Weights of a small GPT-style language model, trained from scratch on English Wikipedia.
Architecture: RMSNorm before and after each block, biases on query, key and value, normalized queries and keys, paired heads.
Each number is 128 + 24 x the weight over its row's rms, rounded and kept within 0 to 255. Layers, rows and columns count from 0. The size above them is the row's rms in percent of the matrix's.

# layer 4 MLP up, 1024x256, rms 0.104, rows 920-972, columns 192-255
size [111 100 101  95 108 103  93  97 101  96  99 101 104 104  96 116 102  96  98  95 102  89  98  99  94  99  97  97  79 100 105 100  93  97  94 102 101  97  92  91  99  97  91  95 108 101  96 100 105  97  97 101 114]
[[102 122  89 113 122 148 181 129 143 165 161 113 158 101 115 149 107 134  68 160 171 127 151 121 111 141 141  85 125 127 156 117 156 125 119 110 127 110  85 108 119 105 125 127 159 131  82 134 181 127 127 146 124 126 139  91 128 142 156 130 122 153 113 111]
 [138 161 135 153  96 122  98 128 100 114 154 140 159 139 151  83 136 118 120 128 136 115 132 131 127 116 129 110 123 154 124 123 115 112 126 168 116 107 107  91  93 127 176 135 161 168 104 145 144 116 137 117 118 143 146 103 177 102 143 123 100  56 144 124]
 [115 100 168 140 122 118 179 142 153 169 131 115 131 148  99 140 135 158 145 125  98 140  86 139 117 165  68 132 153 143 134 162 121 131 161 129 104 140 126 157 154 132 140 104 137 139 117 137 140 127 121 111 170  92 130 131 117 165 120 108  95  87 112 120]
 [122 124 132 129 135 136 128 120 119  89 139 147  79 131 159 126 122 118 139 133  88 123 120 153 158 122  95 133 146 127 110 158  75 116  93 157 140 134 122 106 130 145 103  90 148 113 104 124 108 100 178  95  82 121 143 138 161 153 109 140 131  93 118 116]
 [123 137 146 116 123 125  89 151 127 160 106 115 140 107 109 136 153 130 114 128 147 104 127  84 178 167 125  93  94 125 147 167 201  74  99  94 118 131 110  99 145  67 151  91 115 156 137 153 123 124 166 151 171 117 136 125 102  98 125 120 146 133 166 132]
 [102 133 121  70  80 131 132 148 122 107 114 162 123 131 130 136  91 164 110 152 122 117 197 111 139 119 187 153 143 155 162 126 152 109 180 128 110 124  99 141 112 151 147 141 126  72 187 120 156 107 133 107 156 138 176 123 126 110 135 133 140 157 134 159]
 [121 120  88 141 116 112 117 141 118 129 140 125 145  85 125 129 143 119 135 132 148 160 128 101 118 155 158 163 145 106 133 115 142 135 139 127 144 146 104  98 101 137 161  86  96  94 165 142 121 112 116 160 135 116 139 133 100 106 138 158 110 173 143 155]
 [115  96 109 100 130 129  90 177 117 149 124 130 105 150 100  88 140 148 114 135 152 151 128 109 121 131 154 136 135 123 137 139 139 142 124 153 113 120 136 148 158  86 110 109  93  84 137  65  90 131 156 185 106 123 149 142 151 152 155  70 132 146 130 125]
 [154 111 142 131 111 105 146 148 126 143 115 101 132 109 124  78 194 146 150 102 128 145 124 137 134 166 178 161 142 122 132 113 134 163 122 149 146 101 127 137  98 164 176 106 139  97 119 179 123 142 113 108  79 117 132 132 119 163 167 113 123 150 111 144]
 [ 68 108 153 105 151 114  94 169  98 149  90 118 103  87 149  96 141 146 133 122 132  86 145 131 125 117 110 136 154 109 126 140 100 136 151 127 123 125 136 116 157 172 128 111 127 113 172 161 158 158 155 134 146 172 132 151 151 153 111 112 123  89 134 137]
 [ 90 184 151 116  71  93 122 108 133 165 131 147 116 118 145 140 128 176 101 123 114  71 156 129 126 146 130 102 106 123 146 171 135 106 145 122 122 115 109  89 146 132 143 103 103 121 113 126 150 140 144  94 129 152 158 135  93 113 134 112 130 123  96 133]
 [143 145  83 146 130 177 143  98 168 124 119 105 121 126 117 119  76 102 110 107 130  84 105 105 114 165 163 116 122 125  99 153  99 144 151  66  82 121 140 143 161 115 127 147 103 162 151 139 146  89 119 105 110 128 156  83 133 125 154 110 128 124 182 141]
 [127 103 132 122 144 115  60  97 133 131 113 139 135 101  91 105 117 129 130 147 146 114 125 132 180  77 118 157 120 104 110 166 137 141 114 107  94 118 143 109 120 115 122 157 154 110  92 108 142 144 110  80 159 140 112 139 125  98 139 133 121 111 162 124]
 [ 77  75 101 146 135 144 129  77 146 124 101 169 121 105 156 125 107 154 122 139 104 160  76 149 144 122 101 152 141 118 106 186 102 115 136  86 124 125 138 152 108 132 127 137 151 137 132 147  96 129 134 152 170 117  96 148 137 113 103 135 124 106 161 127]
 [137 126 124 123 165 158  91  64 103  95 125 122 132 110 123  69 163 102  96 139 114 147 134 143 117 160 168 113  92 121 130 135 150 164 141 111 135 145 148 118 128 148 100 119  86 134  88 120  72 117 127 168 162 172  99 135 117 149 133 105 132 113 173 133]
 [ 69 140 129 135 151 152 129  76 127 119 160 140 129 103 124 123  99 162 125 130  91 120 137 123 152 134 112 129  97 133 111 136 122 122 124 123 136 146 129 149 112 125 140  90 152 133 106 119 162 135 128 149 133 133 128 154 129 125 170 170 101 130 182 147]
 [147 123 154 165  96  86  99 142  99 144 132  99 118 195 127 138 139 101 130 126 160 125 107 125 158  97 122 110 156 102 135  97 146 123 119 137 130  80 163 150 139  75 160 138 121 122  95 147 119 122 129 137 112 128 112 115 129 137 122 147 146 123 153 158]
 [116 142 147 108 147 164 116 134 124 124 141 129 137  96 101 142 126 104 160 122 128 143 128 116 157  80 195  94 125 158 154 103 132 180  91 103 164 135 110 169 131  82  75 114 126 132 150 138 147 130 110 129 125 129 128 118 140 144 183 151 144 170 150 113]
 [173 145 128 134 158 143  97 131 136 144  63 146 130  70 140 142 137 149 149 166 110 126 107 119 130 149 123 132  93 114 124 109 177 152 178  91  89 142 100 173 119 101 114 133 133 149 116 125 133 125 166 144 167 104 103  92 131  83 110 114 139 138 153 125]
 [130 128 120 135 156 165 125  94 113  89 127 136 119 144 159 147 145 125  95 147 142 155 146 127 100 147 144  73 126 110 150 135 120 117 111 142 140 150 113 124 128 164 141 143 150 128 135 126  98 155 171 118 120 151 134 155  96 120 122 149 159 101 162 139]
 [110 116 119 102 152 126 117  94 125  94 111 101 127 149 131 139 104 135  91 128 105 132 145 126 109 135 163 164 134 113 112 145 138 118  61  94 102 134 108 122 131 139 108 121 136 120 160 140 131 108 151 119 111 185 144 112 127 101 133 160 138 118 157 152]
 [135 153 123 133 145  83 140 118 116  99 100 138 137 112 114 129 153  88 142 153  99 131 112 166 123 150 127 114 105 141 109 142  86 133 125 143 113 126 118 132 136 143  57 128  87 156 107  71 115  86 137 121 115  92 119 136 125 109 116 155 102 134 155 129]
 [114 164 144 107 126 132  86 106  93 115  97  83 136 112 104 118 137 114 118  97 157 154 129 165 143 120 145 114 123 178  87 127 114 116 124 158 140 150 143 106 110 131 116  98 143  78 148 146 127 101 138 137 108 133 136 125 143 138 154 157 116  87 120 107]
 [146 136  98 136 124 110  91 121 116 144 162 123 139 137 111 111 149 121 125 128 135 109 153 155 147 146 137 146  85 157 138 140 153 142  70 100 162 140 121 153 100  89  96 153 150 139 108 106 172 136 116 135 105 133 120 104  78 148 144 101  92 149  93 136]
 [104 101  64 134 122 122  98  64 140 112 119  61  93  97 132 103 139 111 105 125 112 152 144 165 151 118 119 119 132 118 140 125  82 113 101 110  65 109 108 126 107 131 129 151 135 120  96 122 144 111 171 123 131 104 128 126 122 111 137 124  73 176 147 113]
 [114 151 126  74 141 143  64 137 130 124 151  81  77 114 138 137 101 160 132 104 120 139 113 139 132 144 111 166 116 123 143 113 164 110 103 102 112 122 143 175 138 145 133 137 133 145 135 137 136  87 104 131 137 162 107 155 154 123 152 114 146 147 103 110]
 [ 80 157 107 171 141 149 137 128 123  99 115  83 156 124 126 106 154 129 157 103  89 115  92  86 127 142 128 149 129 131  98 121 175 108 142 199 107 139 131 113  96 148 149 113 132 131 147 138 117 131 129 150 126 162 149 140 112 133 153 160 117 172 154 108]
 [114 139 136 121 160 145 118 119 114 119 105 116 122 141 122 142 100 101 107 119 168 213 103  98 101 156 131 133 166 111 127  92 133  91 104 127  96 178 141  95  79 128 108  92 139 183  99 130 130 129 112 141 120  73 119 144 159 130 108 179 117 157 148 136]
 [106 130 129 166 113 147 145 140 101 103 153 123 119  79 110  85 109  99 138 127 103 120 150 103  99 150 105 158 142 145 145 184  80 158 132 135 153 157 146 131 134 150 136 113 143 139 144 158 137 116 152 135  74 119 158 118 157 104 157  99  85  98 122 135]
 [ 81 113 101 112  97  98 141 151 118 116 143 116 105 102  72  98  83 157 126 131 128 134 102 137 104 127 152 139 132 102 148 117  75 106 143  82  94 116 118 182 105 120 128 159 149 128 120 101 145 117 117 110 118 125 123 144 134 101 146 114 106 157  96 117]
 [137 155 144 170 119 181 104 130  95  97 124 135 117 126 119 149 117 153  99 154 142  98  97  78  89 144 163 171 112 117 117 117 112  80 126 108 115 130  89 170 129 139 103 107 150  86 133 130 110  81 125 158 139 146 126  84 121 121  91 129 120 155 117 144]
 [139 133 125 130 132 115 136 155 163 149 110 148 120 108 110 125 167 157  98 138  87 125 140 107 133  98 142 149 172 134 169 109 118 168 131 113  95 162 136 112  89 125 115 118 155 121 182 144  89 114 180 125 119 139 128 131 154 117 140 148 158 128 118 163]
 [106 111  77  88  96 161  93 131 112 196 104  83 128 121 104 101 104 132 127 131 133 159 106 113 175 167 124 126 157 113 102 141 126 140 146  97 122  84 167 183 129 173 142 149 114 121 136 103 126 118 135 148 155  98 138 113 123  93  93 139 151  79 124 118]
 [143 179 160 157 120 142 123 154 125 104  66 117 143  87 126 155 127 136 133 143 113 131 119 133 162 106  95  99 149 137 156 107 121 150 110 123 144 133 140  91 152 161 151  89 144 156 111 151  97 103 113 146 145 127 122 133  99  99 111 136 147 147 118  98]
 [128 153 129 124 159 145 144 152 147 123 130 114 106 151 122 107 136 171 136 125 159 108  50 153 136 141 125 120 127 119 186 141 146  92 141 149 143 153 134 139 119 119 157  67 151 116 171 118 146 112 106 148 122  53 127  91 147 113  87 113 164 105  95 163]
 [116 134 134 138  98 143 115  92 135 106 161 106 153 122  77 115 116 132 113 147 142 170 134 134 149 110 127 158 120 158  97 106 162 119 127 120 115 145 137 146 164 112 103 151 144 168 154 167 126 131 156  86 129 162 108 105 126 163 101 146 122 125 161 130]
 [115 137 135 115 129 125  91  86 162 131 156 141  88 148 171 135 162 146  93 137 147 120 106 116 189 135 128 179 107 134 156 154 115 108 117 154 154 114 153 123 115 128 175  81 131 135 159 141 147 107 114 105 156 133 130 126  92 103 124 142 137 164 142 131]
 [191 140 123 141 182 122 151 114 113 130 122  88 119 167 155 102 103 120 190 130  86 158 126 139 135 121 110 178 166  99 134 105 121 135 108 128 134 144 105 129 161 115 121 117 139 107 186 145  85 105 118 123 100 103 161 180 121 119 119 137 162 117 117 159]
 [103 107 141  85 149 123 112 102 118 104 160 134 144 161 108 113 137 148 119 117 144  96 115 122 167 168 120  96 122 147  98 135 130 155 111 119 116 142 117  69 154 168 144 168  92 150 126  87 149  91 108 101  98 124  91 105 131 142 145 118 131 117  87 101]
 [154 159 147 158 136 108 137 127 135 144 142 105 111 105 131  92 150 163 114 130 153  89 110 126  90 124 117 137 148 127 118 134 122  98 162 167 116 148 148  98 159 153 173 149 112 154 145 142 125 152 166  98 152 119 115 103 109  96  84 128 102 125 110 110]
 [119 107 142 124 130 127 157 139 135 110 109 123 123 153 128 134 152 136 131 134 148 124 113 154 123 137 157 126 105 192  92 142 114 144 103 124 134 124  95 103 144 153 165  96 165  77 130 152 107 163 151 147  97 115 132 122 106 111 128 127 137 136 135 121]
 [138 125 144 150 127 127  60 144 137  93 109  95 141 127 123 156 128 130 181  99 120 104 116 110 128 128 136 139  92 138 171 177 152 121 160 113 162 108 119 145 122 101 208 132  92 147 118 127 129 119 143 143 131 168 126 173 132 104 127 105 142 168 174 137]
 [122  99 116 171 141 123 118  95 139 155 143  86 121 138  98 148 107 124 109 134 129 108 121 142  89 139 125 161 151 141 170 143  87  70 144 108  75 174  99 135 184 149 166 114 153 130 128 138 124 181 120 116 142 116 148 115 110 157 142 146 147 139 106 134]
 [156 123 123 109 122  91 150 152 159 133 166 108  73 182 138 112 135 121 105 130 117 130 106 177 133 107 121 130 117 109 115 108 152  91 151 127 117 117 114  85 119 122 139 194 150  99 137 131 113 116  93 146 113 144 187 146 160 145  81 154 103 109  66 107]
 [109 136 145 124 184 125 119 121 129 101 178 130 128 136 117 137 108 144  89 121 131 125 150  87 134 130 168 129 124 120 141 135 120 104 167  97 117 176 136 119 105 115 132  91 135 106 142 154 112  79 124 156  96 168 127 114 151 132  99  81 137 114  92 129]
 [152 106  98 138 106 100 108 115 168  78 101 131 108 120 133 138 101 124 119  80 111 110 177 114 133 114 150 149 159 158  58  97 113 159 156 134 115 142 158 130 136 160 160 103 121  98 123  90 129 143  96 146  99 106  93 113 134 105  97 125 170  96 139 112]
 [105 121 113 166 137 140 109 101 135 102 133 153 103 146 156 153 147 105 153 119 119 130 119 152  91 128 146 117 150 169 150  92 130 155 149 129 173 143 170 126 134 168  97 145 150 120  70 160 127 133  84 172 102 134 149 175 127 113 110  57 106 156 107 142]
 [109 141  92  90 161 135 102 134 123 160  96 138 149  94 146 133 157 130  91 148 148 165 130 120  96  79 126 108 129 143 113  88 142 146 104  80 190 173 161  88 111  85 120 139 111 118 170 133 119 133 145  86 137 129 157 136 106 121  98 122 114 114 126 130]
 [103 157 110 150 161  94 156  75 119 144 196 131  80 180 134 138 141 148  72  94 121 134 119 145 171 126 146 139 134 130 128 113 112 109 150 165 103  71 149 116 147 111  90 137  74 133 140 152 131 125 107 169 121 124 145 111  82 124 142  99 141 121 148 117]
 [ 79 148 117 147  82 168 165  98  80 149 149 126 116 160 151 129 114 142  87 137 129 116 153 167 144 121 133 110 140 119 145  81 116 154 110 104 104 135 100 112 152 133 122 148 115 143  97 137 114 109 128 119 130 151 149 145 175 153 109 111 124  90 131 124]
 [146 124 140 150 148 108 158 153 137 147 104 124  99 152 127 125 106 136 149 120 138 170 103  82 149 100 149 113  90 153  77 165 118 143 118 128  94 143 124 147 127 123 105 110 119  84 192 121 118 116 116 150  83 154 109 108 163 141 127 169 110 147 107 145]
 [110 134 101 145 104 138 116 152 137 114 120 147 145 138 143 144 123 143 139 146 142 126 117 116 152 139 140 155 177 179 175 108  97 114 116  91 127 134 151 143 119 149 124 100 119 134 116  96 123 126 136  91 159 110 149 112 112 132 144 173 161 134 116 138]
 [122 127  96 120  92 166 139  99 125 102 118 137 109 111 165 130 157  83 135 115 135 108 143 137 150 117  91 161 121  75  87 129 136 132 125 190 133 120 137 107 106 103 125 134 102 137 127 164 134 174 143 116 107  83 101 104 177 149 168 149 151 138 134 116]]
# layer 4 MLP down (transposed), 1024x256, rms 0.101, rows 920-971, columns 192-255
size [105 100 105  95 106 100  96 101 103  95 104 106 103 104  97 117 103  98  98  95  96  96 104  99  94 100 100  96  81 101 101 101 101  98 103 104  99 102  91  93  97  95  91  98 101  97 103 102 105  95  95 100]
[[140  50 106  93 141 118 181 162 121 109 146 164 109 131 128 123  68 108  95 108 152 128 178 107 108 131  98  80 144 102 136 135 155 146 106 173 115 109  95 107 129 115 147 127 108  99 142  89 119 149 111 131 175 137 118 129 144 133 135 149 149 158 123 124]
 [120 127 137 128 105  65 149 155 118 162  92 129 114 140 136 152 127 128 119 156 121 115 135 146 141 138 106 112 149  98 164 181 159  68 179 120 117 107  92 135 131 112 124 138 154 146  98  92 132 132 150 132 124 118 106 120 131 118  98 122 109  93 193 109]
 [117  96 174 112  90 143 166 103 117 129  95 144 127 149 121 161 132 131 128 126 137 123 125 123  85 156 136 106 173 149 122 123 129 154 106 167 117 130 126 131 142 118 128 162 118 128 132 107 120 173 108 113  77 122  90 104 111 163 109 186 143 131  77 125]
 [121 134 101 151 141 106 109 127 160 115  87 143 113 194  83 115 157 149 127  94 214 122 121 138 127 129  71 110 132 137 138 112 157 155 104 107 136 136 120 122 106 147 137 120 140 109 121 125 140 140 172 155 145 129 129 156 185  85 152 124  99  97 125 128]
 [180 139 143 150 138 136  76  91 123 133 104  82 130 145 127 143 147 119  90 152 134 128 187 162 149 130 152 123 140 122 143 138 106 135 123 113 131 145 135  86 149 101 124  79 138 137  88 164 135 109 161 133 108 109 125 172 129 150 138 174 163  90 110 125]
 [154 104 114 151  84 158 131 122 162 172 177 111  82 123 142 106 149 127 145 142 131 118 172 112 135 122 142 154 152 103  81 166 121 129 177 105 157 143 158 116 168 117 121 174 125 140 137  93 148 107 140 144 170 109 161 160 114 118 147 105 133  93 144 145]
 [135 125 128 104 167 106 149 154 136 140 133 122 109 157 137 132 108 101 137 170 124 134 118 154 130  91 121 121 164 159 166  71 117 101 111 119 104 116 138 151 136 160  90 125 121 112  99 144 103 139  85 105 109 157 124 133  81 125 122 111 136 118 137  76]
 [127 102 159  92 130 175 147 142 154  96 112 111 141 137 107  94 160 138 100 134 121 134 131 139 113 131 138 152 142 153 123 137 162  98 114 108 122 176  93 105 144 108 136  96 112 160 142 154 106 120 147 138 182 112 174 122 139 113  94 117 127 158 129 161]
 [108 107 131 143 140 138 138 133 113 104 126 163 165 113 139 132  90  85 194 144 160 135  97 127 129 137 154 134 114 112  79 111 145 130 128 126  97 156 153 154 142 136 124 159 111 137 117 130 100 128 114  92 128 129  94 120 109 113 147 115 131 107 121 146]
 [139 117 151 175 143 146 129 113 122 127  80 123  87 101 128 146 150 111 157 110 163  98 116 149 124 110 142 143 149 142 124 170 140 129 160  98 117 144 102 149 118 128 137 149  93 146  98 139 153  94 103 133 122 124 173 101 184 143 170 119  62 126 175  95]
 [120  99 158 152 169 149 101 141 130 123 135 106 153 132 124 145 116  71 109 142 154 104 126 147 144 146 158 141 151  72 132 120 101 111 145 122  78 123 132 137 123 156  86 114 116 107  92 105 108 141 108 166 147 163 116 118 123  97  91 137 137  74 139 106]
 [106 174 119 136 160 136 131 140 127 153 141 141 119 155 140 117 142 127 111 114 163 112 134 168 103 198 145 157 146 162 130 115 145 153 127 128 155 134  81 157 116 175 121 115 112 142 135 127 126 134  90 167 151 109 121  98  88 128 131 128 142 142 153  86]
 [168 164 121 105 138 128 116 153 156 127 105 136  63 203 137 121 127 163  92 133 112 120 150 114 139 126 119 140 125 126 158 111 159 141 108 161 137 103 138 126  92 150 113 136 119 139 147 117 138 108 118 140 107 153 124 158 152 136 149 138 135  96 105 120]
 [104 136 123 109 107 181  98 109 105 120 142 132 105 153 102  67 162 166 113 159 148  91 124 133 117 123 132 142  95 194  98 174 142 150  91  66 103 119 143 118 121 158 138 133 118  82 142  91 127 101 132 107 116  89 156 104 143 144 124 154 156 106 124  89]
 [167 119 155 123 167  92 127  90 129 114  71 133 138 158 105  74 138 133 117 163 180 145  91 144 122 151 125 134 126 101 132 120 124 123  98 125 131 128 146 129 110 126 128 151  85 142 145 135  99 114 107 118 167 148 126 133 117 143 116 115 160 101 125 154]
 [128 123 155 163 143 124 176  53 134 128 112 136 110  98 149 132  98 155 118 132  72 105 117 167 134 125 100  97 122 126 134 129 146 159 140 175 150 111 176 123 121 165 148 123 171 130 124  78 142 184 105 149 160 100 116 156 137 123 149 126 158 108 144 144]
 [155 164 113 121 160 116 102  93 141 151  90 127 135 120  92 163 127 152 136 101 118 143 119 100 124  97 130 126 124 128  87 141  96 145 116 128 130  90 141 164 129 130  97 101  99 132 150 137 138 104 153 121 127  83 146 141 131 113 102 122 129 113 153 149]
 [138 144 134 148 134 113 137 168 184 125 109 111 144 117 133 146 141  67 100 130 174 144 156 134 109 122 113 124 119 134 102 145 120 146  44  98 171 142 133 128 172 108 157 164 109 124 143 119 139 127 137 110 133 125 126 130 150 173 121  88 128 117 132 123]
 [138 112  81 129 168 140  96 125 150 156 127 111 138 126 121  91 114 122 137 138 156 129 160 113 122 171 127 134 163 120 140 153 104 104 147 121 137 137  82 149  96 125 145 167 148 129 125 155 113 139 147 119 161 112 139 131 134 131 131 121 135 108 126 138]
 [113 161 127 129 132 133 187 151 111 123 115 136 107 185 139 122 135 117 131 149 154 125 136 119 133 134 161 112 154 131 148 125  96 147 140 160 156 102 140 142 148 156 147 138 103 102 133 132 143 104 152 135 111 145 142 173 131 131 126 129 137 137 142 188]
 [137  94 143  90 150  89 152 145 155 140  88 136 152 129 172 163 157 115 137 138 131 158 165 130 106 136 108  90 164 137 120 142 114 160 125 116 145 104  96 163 132 121 136 171 119 158 125 133 111 129  78 140 107 169 106 122  97  92 172 162 114 108 113 146]
 [140 118 133 117 159 137 159 105 123 101  98 124 132 176 138 151 187 100 150 167 148 123 117  94 136  95 142 135 137 163 123  95 117  66 117 154 108 109  95 108 125 123 138 184 140 118 103 163 114 110 152 112 143 151 121 125 165 130 157 159 136 118 123 139]
 [158 135 150 148 162 126 160  89 129 144 177 150 179  78 149 141 158 152 111 124 140 132 119 132  88 117 127 165  84 117 150  74 141 136 155 139  90 124 134 153 131 181 109 107 148 159  91 117 104 124 110 102 102 146  91 159 125 142 140 168 136 156 162  98]
 [159 140 110 142 132 106 163 154 148 116 132 145 147 144 133 102 133 133 153 129 149 121 147 139 146 179 112 157 139 123 129 157 139 142 121 114 124 125 147 115 124 121 161 135 118 124 124 135 123 111  93  97 111 117 145 118 161 157 143 111 119 140 165 120]
 [116 140 149 109 111 121 105  99  71 136 139 115  97 144 107  96 120 136 158 133 134 158 152 126 148  94 107 112 126 109  73 164 106 133 129 104 135 138 110 136 109 141 112 122 122  90 156 141 121 127 113 119 148  72  99  95 126 114  97 144 139 144 128 144]
 [139 154 145 130 160 136  92  99 111 103 119 100 111 134 142 122  91 131 106 174 103 139 136  77 107 122 153 124 106 125 162 164 134 131 144 116 104 123 115 112 101 127 149  78 136 115 189 114 135 111 135 111 145 162  99 150 115 150 138 115 115 152  94 128]
 [106 127 135  71 149 142 157 109 119 141 140 108 124 120 113 132 115 102 164 127 133 105 117 163 140 173 175 110 156 141  73 137 117 104 150 113 108 101 157 121 151 121 122 120 139 103 110 166 120 139 118 106 105 133 140 147 106 111 120 133 101 158  91  83]
 [111  92 181 118  96 144 105  99 179 136 111 101 159 102 108 142  95 115 136 108 178 140  98 117 116 125  91 119 122 116 120 105  97 122 130 131 117 115 135 149  98 104 175 125 140 155 107 130 102 111  80 126  84 135  99 106 142 133 163 102 128 123 120 133]
 [107 152 166  87 165 156 127 164  75 141 152 109 143 103 129  96 149 107  99  99 169 159  74 174 168  89 102 106 140 143 116 149  73 133  94 135 150 110 121 131 128 172 113 139 139 113 129 145 130 118 106 119 156 144 131 124 128 144 115 180 150  78 133 116]
 [111 118 137  99 136 156 124 107 107 136 122 119 129  75 135 132  99 105 142 110 117 136  92 119 181 182 114 116 106 168 111 124 153  86 116 114 120 134 150 135 122 110 139 122 153 154  87 117 137 124 188 132 115 123 126 110 118 128 129 153 156 124 155 143]
 [161 135 148 109  81 176 131 138 106 144 125 170 146 126 156 132 129 108 119 134 133 125 130  80  85 121 149 127  95 126 132 107 130 141  99 117 189 109 106 181 146 130 121 152 126 103 152  88 125 125 135 114 130 133 138 109 137 121  96 127 122 166 116 113]
 [133 120 106 143  95  84 137 139 163 154 163 141 125 132 137 100 104  95 168 121 134 112 161 159 157 131 132 135  99 113 127  85  64 121  97 150 157  99 135 116 124  84  99 131 131 112 170 140 150 148 126  87 110 158 151 118 140 132  79 133 109 113 161 128]
 [141 164  97 102 177 130 159 103 114 119 104 105 160 135  76  98 150  96 100 136 139 127 108 117 141 150 126 129 136 143 100 138 114 166 126 118 132 130 107 181 135 171 134 135  70 131 143 152 135 140 112 139 132 181 166 125 121 137 119 137 106 106 174 132]
 [142 154 158 132 126 106  91 123 132  71  83 113 141 114 103 138 134 138 159 149  92  55 120 124 125  97 130 146 125 124 141 138 157 149 130 131 132 125  90 130 135 121 122 124 134 114 140 117 102  74 135 123 138 138  98 120 127 147 125 161 140 220 114 125]
 [129 105 165 105 119 126 103 122 189 134 155 148 119 121 140 102 156 146 100 120 152  99 115 139  95  86  90 115 138 112 172 113 102 125 145 116  97 157  85 166  97 121 115 119 140 113 128 122 131 152  73 165 173 133 118 126  90 124  95 162 137 129  95 124]
 [124 123 124  84 137 133 133 100 126 115 136 120 128 118 105 108 109 110  93 183 154 121 151 147 123  99  86 108 162  96 102  70  99 120 111 161 167 137 129 172 177 142 121 174 108 215 103 129 117 124 144 154 161 137  99  89 110 122  89 140  75 124 155 104]
 [148 118 139 119 150 143 116  85 155 154 152  87 121 121 163 119 143 152 135 162 145 132 131 138 145 112 116 172  80 113 132 142  89 128 167 154 132 133 109 107 115 132 131  90  91 148 107  74 125 141 117 136  86 167 151 171 121 111 160 162 144  95 116 132]
 [168 122  92 144 111 133 138 146  96 127  93 107 100 155 133 106 131 138 124 147 131 130 126 159 139 103 120 127 151 100 133 134 140 128 147 174 130 125 154 162 102  71 122  95 108  78 148 115 117  98 112 114  75 110 150 122 164 140 146  51 202 135 125 121]
 [ 89 127  77 114 122 118 139 116 118 149 159 120 174 132 132 124  98 129  78 116 147 135 147 149 112 173  88 138 106 123 133 141 157 108 135  97 125 108 111 127 126 178 150 151 141 127 103 146 123 133 137  80 104 108 150 101 111 155 120 125 143 112 100  93]
 [141  99 114 129 116 140 124 134  83 132 173  95 122 151 108 147 119  98 119 162 138  83 111 109 102 125 117 157 105 152 111 154 115 123 116 125 143  81  99 136 119 134  89 123 135  97 116 139  81 112 121 104 155 123 158 145  95  95 112 141 132 103 162  85]
 [110 140 154 109 117 165  82 139  96 138 130 163 130 122 103 163 106 154 135 120 112 135 122  91  99 160 108 114 148 154 114 128 112 120 124 121 140 150 135 125 105 134 136  96 154 144 155 114 158 186 149 117 152 162 127 120  92 146 122 160 159 167 139 140]
 [105 168 119  84 103  74 112 116 165  82 155 161 115 108 109 140 125 152 131  96 154 116 108 143 126 109 120 122 153 137 144 179 160 133 108 155 130 138 155 131  79 137 156 102 121 110  91 118 136 130 145 112 108 177 138 149 143 137 139 137 105 127 137 156]
 [113 123 108 157 124  88  91 132 106 116 108  91 112 146  84 136 123 163 123 136 139 139 118 120 110 120 116 125 115 105 125 125  74  93 133 115 119 123 124  91 136 141 116  91 148 109 127 114 128 116 135 128 137  65 140 141  92 142 197 135 142 133 158 142]
 [ 55 150 148 133 145 162 143 127 159 119 138 152 171 159 141 134 125 105 133 107 160 105 114 164 124 135 172 125  96 119 151  82  78 147 143  91 181 120 136 166 105 107 166  99  82 134 132 166 147 152 135 144 149 112 106 142 107 118 139  96 151 137 105  98]
 [150 168 107 161  90 139 129 109 139  97 138 161 124 116 113 160 135 106 101 136  90 117  54 152 126 136 103 127 136 120 134 152 154 147 155 156 171 124 153 156 176 110  77 136 171 127 133 142 154 113 137  96 131 142 125 104 160 148  87 134 118 137 124 161]
 [149 130 129  81 121 156 122  81 168 166 117  92 127 107  77 125  99 108 124 113 118 117 125 132 100 111 151 175 149 132 105 172  87 173 154 112  90 127 117 111  83 114  97 168  91 138 113 109 133  74 168  89 151  82 150 198  96 130  89 155 125 117 104 122]
 [180 139  98  82 124 129 120 144  92  79 182 144 153 124  95 132  97 107 102 145 127 100 141 147 145 126 110 107 132 110 153 119 107 149 132 126 147 145 131 135 114 141 115 135 136 112 132  51 140 132 138 134 112 139  91 101 129 148 138 104 147 116 142 127]
 [111 104 134 125 146  83  86 133 150 143 128 155  92  90 142 101 130 114 149 138 147 172 110 101 132  95 116 110 148 129 101  69 146 156 103  91 144 151 131 122 121  97 143 138 121 123 159 162 145 142  81 108 129 141 137 142 114 152 106 142  99 102  87 167]
 [165 165 133 133 141  89 138 146 136 134 181  98 111 134 160 132 111 122 148  99 134 152 135 133 148 132 151  96 152 160 123  99 116 139 125 125  97 185 118 119 109 130 152  78 147 146  78 132 107 175 120 163 115  97 138  89 115 124 123  99 135 161  85 159]
 [123 116 151 138 138 104 167 133 126 146 139  91 131 133 136  87 171 125  97 131 153 119 162 186  93 137  65 125 187  84 118 146 108 140 171 133  86  93 128 113 160  82  94 168 139 128 106 135 137 131 159 118 111 142  95  87 156 160  78 148 108 142 115  89]
 [107 136  98 109 146 171 118 131 105  94 126 141 128 127 145 108 132 102 128 146 131 102 139 129 103 104 164 103 119  94  90 138 112  75 137 110 100  93 121 132 104 144 111 115  91 115  96 104 152 107 117 116 179 147 159 140 115  87 130 128 147 125 137 136]
 [162 168 129 115 130 140 157 107 168 161 106  99 150 101 128 140 107  99 103 153  94  92 113 140 117 124 152 146 110 117 111 101 128 129 161  96 155  88 128 109 127 129 147 154 134 107 115 157 139 118 129 143 157 115 112 148  95  72 133 119  93 137 134 118]]